From a checkpoint of a small transformer trained on Wikipedia: width 192, 6.52M parameters.
Each number is 128 + 32 x the weight over its row's rms, rounded and kept within 0 to 255. Layers, rows and columns count from 0. Numbers have three digits each. The size before them is the row's rms in percent of the matrix's.

# q: layer 11 attention query, 192x192, rms 0.205, rows 153-191, columns 0-95
# k: layer 11 attention key, 192x192, rms 0.211, rows 153-191, columns 0-95
# v: layer 11 attention value, 192x192, rms 0.287, rows 128-157, columns 0-95
# o: layer 11 attention output (transposed), 192x192, rms 0.279, rows 128-157, columns 0-95
q153 083:166111153154142110162100109100119148208103144111132137131089109081132120176121139134133120149129149147130151112101120152091121081137164121148129165134135109145173093093126132124105071120091126121129121085097146190157097098108120152114104140084118124148148118190123118156122149112107128102
k153 089:099185149154135141161148128177122136182096098095127199138178115168112079074141155097107197126133105119134197158074106134138135152134132117098182143140067134089126134152113140147119134100126138090132140127074129145109078152185077148158117122143096101159167084162170123112143145144072101119
q154 094:096147141167171146113155091149154158183128112130116146119119175153082113156126098132097128150168156117121093124129145110186161081100098147140108140030054164139145113082067127176121102228150180106144103135147133086111115106129181168104147090069172177127169117085157087165149132147120072137
k154 090:156171089168172132089111169150095168147132209157130119151162129140070122190100104134112141187132164171144088085123140170087099121170195134118082136131094095130135156163114126158088093121146135091115189141155148146069056151119116147115129110119072149179078143124095120123130134127160132085
q155 088:140091127146168085178099155138114181122085172145218117136128134201132097104161109125108189132138196072188102172073148164080086114116073146091118120111158137133087089095137135126069132148075145165149069137140129159136122157133117152121151109083112121149164080144122145183116149103131114134
k155 097:141179113228072144081127186062108180125082063139094123133132123048119111078123064098073189136114133088141135121130121169141120123138196137130148173117099146125139086082107138134113149139044150135168173077158125128131118159122152138149122164176139084138086164155159144109116108199109136166
q156 085:097131175099149149125129112150122142127104140094085149167130151132153145162122126133123190130147143150111146151161163141139152166113060111145154156197143051175130142138091187128127196092119218140096122123108135100080237154115171144114114109112085097096111152152130138085200095118157163127
k156 088:108158134121130063056139170135056113115096123120144064141094175143090174138143131117131134104143105207124171102198137125143148134087147103160099170171113103123221097097135158089064139064153116152140165114168125133121139081097141163076132152090173142078126147140130127119099168143086094150
q157 086:088161089077156094162142104095191109118158093168109114139154105194141137100106213089120162097105069132156113164182122140115176141124070153197165094184073136106066145138098155178139167069121134109139116113153182130203167133104148089092097131089102129094133072133132172113140138161129097114
k157 092:141119084058154109080122113183136122164160094142098099118168082105142091127147110159180154118177073151120204079124116087076101148131085136105118143169142098090141120158115129157120124074160104247093083138143114126145134082093101111156126087146148144114090148161143150112160096109134151140
q158 089:179132121101123135131097175137104113107153207143129145085124119058120101112146110140130188128093148074102098099129134142123139200147165105187182140136143158131148178120139086148102112123183126160165091132105100080173155104121060173148086116121120152132078189134107165130079127146113075142
k158 084:176116160121038124069104152125093160154136165126166098153112138182111111097152163150088155121135175102132090147128128227138123147102122173122144125136123185095139099133118137206138080147115092076079136134091141111061217147143107129167159192121119115163087183147137154115089137115162130109
q159 088:153165131144134078144119133152097132154062112162138145140096125117191106139129064183146124114137133117091113119104092100088141095189155095142113128149173056106083106189100149165130108131131146162092071125136134182177120087084140075139120080153110102121117037128087087112118109145118138167
k159 087:105151155087152193112105097061182132106131098092132168123219120134132153059079134146121141150114087109129136138132188144176115147142183126113184094140123131113115156115070185110069138112162128129120141130097118127147137134051100071168148188136135146060099147132119159155159091152179108106
q160 089:169130109132158139122071150153088167183124118153164134123136121130127121124157106127107130122126185191127175132069062122159162129150120107097145128134128121154099110129169179145137105140123153168120186141163168100137133171158120102120178128092172059123122097136141117106098068096072187086
k160 088:088133096123143147139125147112146107139138085144113142158139120164089139120121121137145136148112098153108140093125164180141055159133212121071102167072122076097137159140152126086140161150140099099083123122181161122099112041159110141106183201113103141125132147101110128123161147154108100188
q161 087:127143107164122092113172158135121126137150145138078147112127149152101115158119133130113120138122131118134112120084083161128161096121105083125161106164105130136186131205110086123184119152165142142114151132146112110126121090104138137143091137139157135211100102104117143103143140125142048071
k161 089:159154182091090100150141087104153098103132150118106094176143086146126106110152231126087144127156165104163144132141136119121162189113136111182154149110170103140138156144174122169135106087135071186090171150161149076141146090132067182125110158186188120096069133119127071135114124190164175168
q162 085:111113091123168133162182142146132146081171156081083146067084172102113122133122147141133117125153166109096073143111108144106114167144139129161065167127146152048182172077156178134145091124136141188106144100162082138164210154141111132142134181147145094144161160106127133152139135135155083135
k162 086:162174105092136080080180123135136152075167127172213203119097038107089147160138093118111179105133119094170135154113122111149187086197115130115104144106107101165132117155129092074131125161106063107167140101133108074096105121142183115160114145106102101190121132113110058125110146155226139161
q163 097:176074137183114149142181089131184115130156121115174086072161197087074110179107125088088135121156100135134087117201180048142183132117168108143143114071091137142183109084081092135093149099081136133116158133137117107119124118120164087134131141119122141170118209127138143094184097135135169090
k163 091:143143114123078079119172083091122212183127063115142049116135156100074136144140112101143087170138126115145174101110095126146101141123067100155059123116131152185077140142133106116111103109110163157112129058160146173028068092165156109163183102101149099165164127140136100138112120132131137110
q164 090:177123096199188138167127113131192151078084093070179115066100148206187140121125142151190144125120110159123133150127081121138084123135112141119131132077091112106143099161086114115130144154130169160164121084141115153169121159138094132123117176145103076173133136170108118132102135083166073137
k164 089:102182152100116111138155202173144145122108110176114139089146122116142185121115115122140137087104118157172139126175114139138073110142131190121130103130130159128108101153142176157127147102155111165109103060152163125105115108078191143146080145137142072088137081100129164085087100086158142116
q165 095:133122092135172157149148138102118115071093144147134103125154124116135151135130053135121187120163094119132122139134175120146147134110119148160141071060086135120090137117147101140153088086091167117094154125132106174091108127164155127096140129072158172145147139202132188180156110113077110092
k165 093:079117148140116177169110186110145115091164203138120132128101088110143089128122054123159122159140115113124178087115192119123192102135082132185176080069067160083108178132102165128105153138132122121100127129124120123086119117132149132150174086195209163116071086160056141152147167146174174117
q166 086:094143068141109175177135137104123138168089089138136157166140023119102131146116114199161078142123173145171169158088170128106055123170120121114141116156146096135100097157140122134213113093184095146136183155157165094105132132122077130122153098144140182090129111183146151179112159120181093222
k166 092:072102104183141133167153109127105110102111085135098141134164107137156158107114170111089126104163150178097125105172140129177087141103126104110106057131083166208093141075115167120129126149097142073108113144153138158115087069083100153137087107135157178066131122164101124141170141065126168099
q167 093:157118136177156125183042153098135166071141137086147132053117118176146111086177107173129125139116208156116054164102131143135103108088138111131119184189137154131140185136157116155143139203112077173089153157135145095111128127148074136127130121148168144101106146119103125181108169133120083148
k167 092:089164194137131146113152143130073055168129117124038109176141118192105113056140097078094144131117096120186105122103178159132137145219122155152131144089172166135201196043184153125074121134097136108121138083100136111131118105107134095069084114144110108128095148090098141172187138085150122159
q168 090:082106079098104062069165133120139148139145100150114128119101115124140142084208167144109152163135137197119147134165135154136174213134154152113151156140154155143180122143165160143018077072138071148124114126120152082088143146143139143119113163127140097131145138093187080118105125155142093144
k168 087:129182118187105154122100132112177181130104217096163138131117169136108140123115058100124152161149128152112143162089109161146142095111176173125141076087157114119121092099141164087129073112182172094096082118174174117128099151160107165153112125153154051180093113173160115161156132098091093147
q169 080:133098099163111106136132085112140109141125141087177141111106180079148100129122171137089189196102190107099109135139134143194137096184163121138143084107119140147078060131098065137118156144096133102150128085151145088099113153133095097080105113089113124152149176115144045113140195093146137182
k169 083:100146082159118202118153132136143136191124189108132105131153121091161151129125095150094114170144150091150099138124095101190120144152086114166075131124120131206101150152117111148122133102101133133113155112122134105151110112073138144119110179103153150071135130140205112140099152131141064123
q170 087:161111117138133151115179138080105085119091203169191101142147098075136137140123048136118155121136120129069128106144136136128108156160128184103087160119159125124159121107215102054104139096101134186165103129172145095088098169167193108125164144093109144160108164162130130091113117171148111145
k170 087:161085210150157124176150122131071167130124175105176128160169156147135078157167163111095120142115078134109112089101114113133156147109133115055178168162110120168092099132140110113128194139125140110157123143100150099173090151134198145084219135183134119181114160179183111109170108139125177137
q171 092:115140152041119111101159095124179116154057153127092180113152160093145141094158076121152076117133105069084072098107108103097120098126172087101093167118151130134159096138130123117123166137172159130145136161122123152140128138170142130100049176052145189125124132150078132129112143185144102121
k171 090:176176115141133184127087165128106136125157122161158123119109146125072091154179129153147138104181141132123109109116180104159139118101168153085153121107158162124141131066059153112074128132063108181143106072106079175112143098096135175143110130058142174089137139131118084152181158129114139097
q172 088:140086184143122087140135138114197094094069107140119143099145125157108149170127142092115059134141133140121073156120150159140170120201212137133124130113147044156150189143085099163071070089130074131088128130067185156118156081085129100142104140130105138152167138133153142163119140132087069098
k172 090:112140115152147110151118073116162116140091147142138153135060094129116109158111171108170099103158144156145111137170087093103160140180153123077151102095079154152170091154086138163119076085151088118157142145170165119160182109144143132089071124173165113139170133145131093174147131155112184095
q173 087:081159150098134118131123178095174158150129158153116135147146113121156125153144072159123173103151138113109159166128129187127086156111168179126213138113079104132126088126101118167130105101085065164105190118155146097065149171152129082138070057122115105171079102148104120193151114148107147067
k173 094:117142122128117122211098144089109104154108144188172116105116158156135124182120080117168175193146166106179132125029171172116110128115097189109149117121116136129179073120155157144109073100125121150133092176123162113113092091124115142137135128134139068160110084135161142151147111100104126166
q174 101:161171120200069150093146135067119137087128107188184184096101107200150138159148169148146138190131141120125120168095087154138157086104105194120167210171134114131109130162141122178117124114123129059063148133117160147167114197130159156078129144128100079209113098151165145130126133120129114121
k174 089:116136168091158138100112141121158120105074125149124163085124101178134126119144095077143193092095176065116161090149099168113108112117162171088092205104093122163109098115153087136103069149124187115137084115135173079145106134180163151099093116146174144091102112128119157125133128098153090194
q175 094:165171124150107101151169129192093177156134146045053118127101105123130129095105064114132038134198095103150123118185154118151121167136115094163131144144124204121141098176185137048084138113163139106104088103129139142121143096151088104131161113144155153122125206201137158090141086118128139108
k175 091:147134154181119121125124119165119123137138150117095167152059169129118106150097130134091157096065141147103131171085143100105122109136135109114128088092120144124081181139154115104163140106177103097143227160157100150111098105108089155189122149094136159138093179074138074118045182127166116125
q176 092:126170092158157136066101140110148138099164105123138128124121119055097109115111114146173177175153113141108131129120085103200122107069132125171084119092096134128099150171080151128147122092126109113092030088126148134119148118087141085074164113125125126165111150109107117097153149120090061111
k176 094:119156081125119157174131098130100089118082131111104079132099132090138114187131103158137146127143142079141112091137181160168192094124168161137081149136156136140112108123108147121133131173146172065105123133072122141051131140089176161133148141073128148174117144158115098122130161097080107161
q177 085:170162185153129119128104151120192151119088101164078105111126161138122131074065119083073149153127125125170134132081125161056120111174042126104191145106118073111115167166168127183150138055148144098109161151052154089159114191087112099111113116170105112110085128126124106128120116163155167161
k177 092:164156161159186104185051104158137165171118128118130103120140150136139077122101077108143134138144096106096123132162128138087057161067105128161142154092116111149173122098094099120134124059159114102142131103101137133153074131109127107174084078182082127118125146164111103165068049191170118106
q178 087:122106129085138154114135153166150101094150181152166138090162116088139109196119098149066125136099086124112143090171132177115157129106162120165137118153039165131123115172127125140151126138094110069104131147147073107118147185143107112138134125097157096174155109147072153062151116104054108132
k178 089:121077100068200112118168137060149114150094129126201141127088131092115088116108095137162154075141156093143119117123128152131119106127172119160147131167111118156118129119164113223163103133081137095163128189133172127133116087127112164186165117119143098154161146068101187095127172109063100145
q179 095:119169146142119096145054112118132116072070124185052109047042139094139116126111117071077143123125135101113087170089125148142100186090126125106085137152152198096218115139157132140051079132143060092108125179109168171088186160129108148103073100126182151138119153138146114147123113103105139081
k179 094:114091115146084096130090125171186141133111163147085149129093116118140088135166162095167135194141118099139097139127103177123102154085139154081123129078090123149187142119165132154080090101200110085114177142095109099158099120107143098170129093115110090062103148158111172103169101152149138084
q180 093:188164046184106093112104167159186049125162144077129104141076120107152199170120088138054154148140184138135134186150134079117116125123104181164128101133118135162136134132098126171108108169139128104094113116091117131113167127139168067158196144108151114139105128113153124111096101156090086116
k180 087:107138114137099187118173121115143132075136133120144117085102153157137148108107101119110184108110116186113143096128148149075120110154133170205156102071153115103106163172125138106129109150149106084110152127136158118134120099132186149165173164178187089189120162137151087162091117117118173122
q181 088:140165071125164138183152125150114124137105103096119092129124184104129094121110155100108137152173124133121176140089135089122143149078143185065163163151036084146127141080127104080158126161115128103107046145198144149127077080169167128098143098113105145198153142116103180103182217114146045118
k181 091:125161111195156165142104155077111127130120100118076052169124132118149154134178090196122094135102134129068171190112136127156095146058122174113158142196117146168105163176191156204096130114104100126126118144113120132146089102099145175098104142144112187146106080094146087134181164083124125148
q182 090:141108117166086113149189071177064123135177148113120130173123146134113080105092095120151115092056145112155099112112146077160150100107140121110099068091118173164105081166091141141163174147143152136151169134155112133169095170034103196137123140068151139131136091159091160108118075133146130080
k182 091:153082147138131171088147127150148124152094166133133098170157128152109185076148073145092097124094155109132102144115221070101117096132156136107088106117102146129146122122100120147139141162144161100117141141093100077148086082092105114160156138159154098083082164093091110116127163146128113153
q183 083:119082149134162107128149116045082116113147124107153139170119164100075112135112122161113139113116079113142048169135102141146088124113181171142171133103090167105082077175174115120045138168130093116222133122118161147065064121219180095111104111102116149150132152149091144106102123161129155115
k183 090:098160147192133131081109146161124181173127109144141129127138102132147123160210115158166115144140179124153112152096166154114105112097086124149143081087102124139116118125190132066106145131084180105095167098139115101095084130139148116052171082118179125183104103132065121101084109073106128109
q184 094:139145115140115138156117110116151079202135114131131136117128163087074060145110106119161144112111147101048108071138145185154151083075151147112109121093090112136145107133123158180100107044184182106118076126085153144159073080113130161148156158142112069155157132100148152112134150113082072091
k184 093:112112152113108118098147083175142138203154132110074058122169133107103115168100144132129093068117186161106144096105125159105192146169161141111144185137095082148088143123061103186134178163145136144124142179099111213113110126132128111153163117129139144149114070072174113159142123132138161062
q185 082:112110120106099083160134182174140100131119146156129137123146144067098153151098033164154136179180118127164167122157109156139139119106116118166134133109079095143158087128126148185123141096105108131143124168169137060155107092099178096102042127093152157134123140122175140170100129148142171107
k185 088:122103154101130109166111198126161141149074098152147125134134140140149115206131148128061158128164211086088139129092196153153162138188134128110164142119082154109109158156154130142169141064016142097106169108156190156048144171120135160145123118133141127122110128143178119167157099143170139158
q186 098:150129116107116165142143187100117118147138077125093097121127086137174114085175143109103159106136152169078163161089145106076112206124094096127141197199146162088081151090201089128061124132113141101139118147198109150121130148152085113134125177183128041058090051176143141122112180124090112168
k186 095:138066142147182107178153077065120094114142076119148110104134163184134098126140117107155126115087133173114119145152129147124135173092164160158131100079089171140133133125155171056115158140146149175107081108109100073172184126151129087125089152116086094080156163139135105126111143141135146149
q187 091:152142082114101128134160073116142084131102115138122138117139166115103081077110170137180101157064124113171195107127112051123192079177117166150096059128130140112120118097056144146159108119085127173128144134131126136143090085151100120109171124088148107090150138163161193081097117120145102109
k187 093:139163126120119143115163146164130138121106137114074110122126097138148071076120141076083111098096077094144155107106194118121140102113104090091152111133076156083069194094123133138155118150106100131155205161131130216209150163122113189110163121111114121044206130131110134095110059086167187152
q188 089:185064076096107115112097080081103169115149126133115129083096146103161129125154093152138113153146130099142131087152057145145160169151099130147158120111163103131135075066125124087149149142060109103115058132115126079111187135098138122158079094186174168115156151155080148161108190127167132169
k188 082:097093127136130104110160132075110152129142229134118182125114056128139159129138149118154154124192110137157165168199143117135113188088110135193171091131197120095121098128112063061141113157155161099129169096116115061123161111151168128133137143122130107111098108155163123131131086154080141168
q189 092:075108183147115086129138062110130095113158044148108106146147104143125158164121121143112142158131131151089129102149145094123090133121089109076097126164162132163148092178153142157115126094123152166154108102152111143213141146161119107157104124159071169039113142138074137139119115138091143103
k189 098:141152159080072143102138117166104118128127094046160182130119132121157116176114175081156134109146117173113163123188164142169094130158143070088149102133140145149144113113129172051158100067179122154158078145066090135148136112157109145123128108105112129085144126092165144067136103190087150140
q190 084:079208138166087121141148096154132120126134094098069089141103083178156128157097104101109136058121171197102126122083107161177153111105127088127141165154135096164163110166134146112136092104160135135133170101103092106132083112204145148094170140106121115092156073142137136085138175123113096167
k190 086:109109146154096154090129135169095084106211103067130154107113118162084129220096172165159133098113121098084115161112136122136123118107109116096196126128168121096145162148152182143162087123147192102117083136162100110166139100118147127106161140205117226099084232086135101097118149102131139138
q191 079:128138205130136128111140109150141149121115105128176127136109127130097088155196115158171081112113168119151148129159132097133159135121101124165130109113147127173159143131082115210106105130122117134151045176189184088117171070202138138158053201108112080110108111126123138098175128109180129131
k191 085:176154178102077102122146143126185129194103122146204124065133125166139114133168101117163163110157132149157087121128171132058124164197192104127128185171168133117123052127171128133104081125154102160129153130127119174144134129129115145086122118119113124100114178197192088097170113114121147126
v128 113:167125089173088126125138164182120095126195152097112066127164168125110119106164138123106109096130106056127103093146151080110100165055150101081103160060078166138179112143169071149121159135067076138122165071072145067129164101155137164099134161128120142159171140114095135114126110129155099095
o128 113:131077110133113151167125123161126132146148111091123127141041141110132180143118129095181122115180129087125089069192130135162142083117164123129130088136181133110132140078076188149122101095169145138162153081147048143114098104205125112091121115041205127133140167108108111105114135137076160072
v129 099:096214178087132134197130182112130077119131076164145141135148110121151156101119118079143140171150165127113132124075142105118172105155125130114116164124116069151138167180039153119186147103108119133142146165155141142148131150155096074147104093095155157165141111188161089137097121110130125096
o129 106:128075123127148145062171181101140098063099100124156153069165104167161161120129089137135132082107080145115195132111135141126117086102157191128195114148102119147178098118170159140086087101094109146106161164158084089116121196076163151096095140111135131084121091119138125197079125134143148131
v130 094:101146195086143157138097149184124158108122112135103111150127084156235149107139120150103102119123186128093097174066158140126120076204135137136169143134201145166131130086126139120180101125164125134103132116147205121115115128081080181103100110156148127132186151140100130197128102080118197165
o130 096:101151075104161138105017114151136129130132186169139161093091148184141161165115127094131177108105082189077136088143154134139134149122082194117129156169094109111139134128124137064147156142148185099084143178112129142160141152110173101166154166096139099146103150112119138132142131172148120117
v131 103:127144085129188154139157116103153181134140150155143120101090079125176148133104179166090132164113135140165086220073176125158111089165126185046096119135153122149164156091109131133164093165118174116167164157071142157189105112054107101073107147158106128083102060114122115202113116111145066154
o131 106:100117159146137124119117087148158069118041160168147158129104134144140118097128139121109134154073168161145141050110118132125134157147155121154162163171074157094101140141179083144120140151118128058114111184124153068146149108121115128168079157155141087131100120169112163072178170076133149079
v132 086:083075130111145075156129188116148140078114181101123169116074120115133136089166163127128088124125145085139094142083143110122141152163128149111135084129061124178081159106125123123078134151118164158133150185223165117039084124166148175078108145116162112099070163153131150138122139184164089076
o132 094:142122102125137130140137099108111066083059050131132150101120145179184086165068113128141166180161062148133108106084127137100114097135129134124082120113114113099144166124156114168196168096157159101133155176132083131212153146111179112121142151059128106116186147157113145131119072113146143166
v133 097:159145184115094156100113113093110131126087109107175140130136138134109123085159136072130114087042093144145147120114144133111152087162141119173110096112101130134119102142152130099103157116127111148085053173112102082139069092128114160104174112081179106147177134193149138086137132074104146139
o133 099:105126119120086094111155079100105099123141089141124101128105129158129122172142186124140173206150097165155160168159113094135125169060105081092160145120110104175185122153117201112131146089129147147116131109089173168068054153193095091145097124108153206129131127172161110127128088133169114112
v134 083:148148156142156150095101175131173098205153091146135100157180141170121101086145166149100119130109158101131120184145133076110141123121131131107194121101088105116133071104148119176137114170147190152143164178065096117114195133114130129053146119167133125190188082095212101156079102115123138141
o134 091:137188132133127137157101110134076079115109111123145178177175082129101146115092112150151056078129146160092099039142104084124092054180090142101081129152134123160124166110103114143103146128123174137103143121208117161116111157151059159128136120119208126085181090140042149050075138194118130097
v135 099:143109130161145128127123218137174084151149053131159101176130187100157117071129103114068138086131144108094097095071130068109138152080141161087175164119105153171116080121144063117126141123153140129117076097060144127092159103164107122126167158142155123123105173126072130062067071150104129133
o135 105:107162146138094128138091137194081133138155101118139136099118120120094132121135161070166096143111080126151070108170115118155100090084128122132109091115131116117112104103135176105115124164171158124139130095072126113145157255137173143129130087119139096084178162151123105097142140126064190140
v136 093:144172128108125185082104100099066123101129110144160118081171183166122169148056045129131113089118169093170134109118107114178125201130121146195145142178137177108124083156107117174139104161117131109139140113111095117146147131159077133097122128172140174094113152101064124153128059182143105130
o136 101:128164104074161057139125125155078160086167132161169098097036071176112045110126156096152165104119131115157134176141097150117132061142147175171104089156137123117130148183103109095129130169171082110195060133077146156130181158154122111164124094155095183141100134126120100208089157097072132125
v137 097:109157122122195138093102044091105165144109156077082119115158123187136118161148092195159148097066142189183156157133147136130100093161111136149135069131085120103165120125118152159111126176090136160130141166093128161142105207090112151166107116162140133058130091118173146169132143202138126120
o137 102:127090108155093109133151183131130143137116095144126212176161073112117154109103131139061110126114177067104173116119134134181161129162123082131077133148074136180125105143156062092084124144105157099100089149163140112127133090103116141170133147139117129175150168117078084160157182075141061161
v138 090:107095147133127182162126097140145099112117210155114136093128123110122122136177072099147111162116164085148138099125088114166147148163127137160060076102189131108151123117144102085083086113149135120200130135130130148170113116137044133160104124145145112111095101100105082161140107135147156094
o138 094:134055111107175076146211089123145164102118115121154141179050139112134087127141156127102105111172149143098172135083197102135126138115109073140189140128110107106112124101150143137147170096120065122053156136150120120137116208119133130142077132135101107090126126142201173130088153092121111097
v139 093:122101119142168098111095139201154113118136138080162112138139131177129080144156096148165172102088147102128131183088140104128109114117146146112091178110198111194172164085074133157165129083140068125066082107131095142103120083141143152148141147125120119067085099082123117109136063084114163155
o139 100:126141105190161102135094149116083141173087135126144150093076127105126144141104161099120121104148108158143116055115154166040124160174104103087076151204173154145105098144119124116039149135052195156102179134113150163129174166111130105149150145035102099174118134127163119104158156119107162136
v140 098:086127139111114058094144148160136110130107135126188138148128150059125089087129121116070109117140176115131186126170128139117125117102090101125114174061060114134124111076104125158097124115113125097153157127048153133079172131143117160152115138069138127187140166136101126161123127124087176131
o140 095:162119130138155135089083157154153112157122074071112189134129162092097139101167181148157085121164147191145114073138089100144190055108136099138153084131177057119166113124102124109132177162133142147121096063109085131071086123129152170113179178138111164118129110163185107124122096142116169160
v141 093:109153156097199110154103094174128157175164111169086113138124120142203197134145079103099134140105207116074121187090153103166159110134144124152154078156123118135090140079135086129175070115147114142136170142108131137115146124083163137142160130160114103114077089112116122152150160078117147119
o141 093:136112137124165147151153113158109023107137177168157142132085139153132134113098112161141133085116122147110151146158155114112121166117154167122112128138135120132126106143143110118138113123155160152085131163203139154119151134095132072141146180178167089086109087197185135139204099154121063137
v142 101:107102136179104139097111149185106149151185129094160117134148111144103117145083098177152149114114124135125097043156127150180114156130117123110131128063137126107173043158120143082098116144076125117121051150110063124080125098212153126129153156103160172112131179095086091046134073103150120138
o142 101:190162109116092109095191150170129166093143097128132104164040149112119122152158163122118076103127130176156094111116090112180111074160127154132122171157111072124098093147110163118094153103096143125217199125128120158094116122101108120113091162101144123146168133091089060157148157124108171138
v143 104:086143113088111149114096183079186127125100076103183119154096157140175064063093182133148136108104111154137141130091115120098154109145121113120172118121131051180102156142125127021113111198101155151143123153163148096109145160120118140149118118084125186120085146141170151120100147137124156179
o143 101:134115156125115124120156130136149087084057114160131123104160122168091124203129081144076117173076127164097191070184128102124103141114116169164088109153131123100113071173111109195123146167069103123069133132127142176088106132125182115115119115125101147154160142094071119061131056128144162179
v144 087:096137135106106106142106156103136095124126095176128126161088109139157073079083163159127132085108093136161135074133128114154120056083128144143144136201141106141093110143136128107152070149123109138127136079142125147106063121141118130164136131148165091056099168137116102170088163122083112133
o144 092:207093124095150119116170132145152076133111150143173147123108163127162141140120115116158142128146189149162123115116185153081159133082091145097138147179132088066057096132129157156167146186166151050106097130092145158145145074137151069153118111134123177072100152115142134130097103091096142135
v145 096:135164148100163122069139086067121151147142099158154158153104136137173082143078132143162095145170131093090099103113138158118114139163144140145147166178127062141139096155080100127149121155121184156111133142130142121079116130066129086121144152099109162195123086155212103180112146121141192174
o145 099:161150190065149159089090058148123100144067056157134162127133060145140094069099131142118154153064129158106136124176112151151158075202107143182074096108166114191121126103093095122119107142114103108078136127141189096156127153114125099078087123190105107085169139077100204148132134125123095128
v146 091:158105165121119111171140171061078108182075178090139083141140115131095149142122148067140121108116155170123155180101106146106113094153141143056178116119159145142111120138159163070176138143134161158099130132119135188116135083083123108182146107048132157186106128146155120187132183085159128119
o146 093:100132074158135128118132126118122129071162145136089120133145128099105161134187139110112173163173109191137140133127148166164172134100141146116124141161166149149132107056075059191128129114146066130086164177185172089135127131141108175087127142163138154118163182188186166091157094138138172109
v147 107:087093122117160160184119126067154075170189098100149130182137102157094175149070136143183090130095154125124156143129104110136090050156100152121152150192113102131138050123074179103143126117133148128133133177156121109152137066121125130162173148085151105065130049149153107180075111138140120141
o147 115:139154097142110138100117103086095126079108137186122104180237150079229121124142129146101171128045105164083160112089164090142157112141125193167123135130130123088147150085131098127113138206117152101072171133145117161105130172105140136095106109136144100135131137142131193101158159108129110085
v148 092:090106093156117142123094099065130158120105094172107129097115133119152073134153115185115138115173114141084122147090182130102139123150120166138193157152129096137103180178078077129209117150087139143086094101159127115131072210116132099110103114189124171174096074087136137185064085154141147174
o148 099:143154157136096113147123096130166150089109155164194116142170135138097113006104123062088113136127125124104165107210124170132110140164110143146092139122115154162150128137148145148138126205108092120154111188157167045121166099119126123140148101142142141118101145121125135114094118150132102129
v149 095:103086093179151134167176149141086128132146160159132133096149194131096107157146098099107104129127115114109111079133168161129073144107093137102084127056108084179089179127132138111201095112126159156150144103160153088154206129179123163171090085162104139129109125145178157149146120126182076010
o149 105:098094143156137116122160198100138129111157138061127121143095149102221120094124102114084087124148148127124108111128164189125158144181195065138143068101141194088164139124164062121070127144161080089168151167106081111118165123082132137036150125094124136136060110091112159135116105132052156129
v150 101:122107105144140149100172166126161127132125172141130125080119106149065112128126140196089102155135139173113144195144084089092168134104152142123106131175107128133086112123099117129138120131154145086152146063156162100157112164087053156126111089098081129151094132117103153126090134137154175185
o150 100:113122174067158148177069117115144081117117128148119206147169129097149107029155110111127151120109126110096197115136176151150122178163142043200152166135127153117075183129149129150206176126111129143091138111166092087181152145166085128124162149167101119108146155173093148108117058141125147224
v151 113:144129128213150123155155164106157160087112126127153139124134139103147158167189099093196105180139122165175173145170079138114153066097132138154136102184099108111068179131092063148128115101101177119125150141104105104097127163091082157120183068136155114087089093116208168130101150139146183123
o151 116:099098129095140087098078155129159114136072130094078161108196174141113135072120123141133093092170148132163161138069109101150114156112126091107136098083168217157158135086114133150141105186155138109092067098144145135151163133114090097154157254145108117148199150111106125111173113094107116154
v152 090:147135235128104158114185134115163128098164081130074181110154128183133162141087137177139102144165182180128171111098131093111098074153159185106117125207139142110134137122198125155117151113122117068096100123062143156124139105119100095132080122134135108114137091135153139147137133091102216122
o152 097:130140101133140120081062110122154143127108142116116166155197120094154185151154102091167132153068132086154088200159142174151150146117141172135153136149116107091171140142113172146120100148106128090137107071145152137116134103104173104131112181135108124088156103114126033138147141124134119117
v153 087:110053172161101093155151138192087143175144127138090171090122155107132184147143079098158106117059102129152114176111155097195170102111140140096131027114145160141139136096152067113132122153154076147133133144133165042117165173091161083134099135177112090161151139107173127133120144108171162076
o153 102:104141059157069127153099125083120098125125154131131142180066144110078131118143162135139119167159147108079151087116103135128128149140185097103103119090077095134152074078127156187148065136156121142104121107135138074076118092146052185092102155123137071049117153112107128142132142155132118151
v154 090:153057100094108159115093115106091123149107128146072127171113134127081112060211192190113124130076139084097111116142067106116106113117103138098125052107131109123112093114139175128159171173085136203203049074070121127151165129146140139094181104170198081180111123122090110149111148144165085142
o154 092:098136101174117106172220063153148116161162078100167098139146129095116132088124145116110121148090161147159126165127154066141123128103130166138101102099103161142103141086113091093181113090158177077092194154148074139147083128121076126140160127141114129124193207096100106109091164139204151129
v155 087:148115087128115121098114168167119170142141119146169145151159194178137047158113156171157130109151140090165136118097126099082099138123149141120145106100117130160060140154128148098161152180140096135099135113129164073171148133137154126105123137147116175112161125102082140089108078143094143208
o155 091:121093179123140118170136147153135124089064151133182096097044125120173119106107127159153063113092098137134147087129091149158141093103151152159112128165177085095080095073143134089065153116124127155143059174109128162081111167100093122156088093105147168185131154134117138165115179131138102122
v156 084:117074142078122137109131202116113196098157174161128114112097089113112168077108159186075112130098126129114155123162152057131144106101125129100088057169108117116157076063162160187088153127167134121139073160143157105180163089120125126155121127124147110097130113158130146147142148150086108149
o156 090:098168149129179109199135114072088125172109127106107115108149111164082078125142115105159137119068152135119159226082131110150165169171182119163127145124124102122102140123085123120152108143125107073146118110125114155128090132148183172132137182103112167137159110083120072108119163071172126171
v157 106:165139150110110095083120128172207098077182076162113164129116171159132168141098149085135160131061130136148124097129075158145148145081114122175152158110094142090182163152151124127085134115092120127133124092088100146071105132144155186133095115098096142139175122137129151088081158123110158176
o157 107:098116117131115133135105187179120132135153111098106110040148118100117143133173106150161154153157151132191117098170114218142104143101133151137108117097108164089176129149139154137069100146092152144145079049128109174162139126214174096143136156159144141142151152135150102162143093143128078154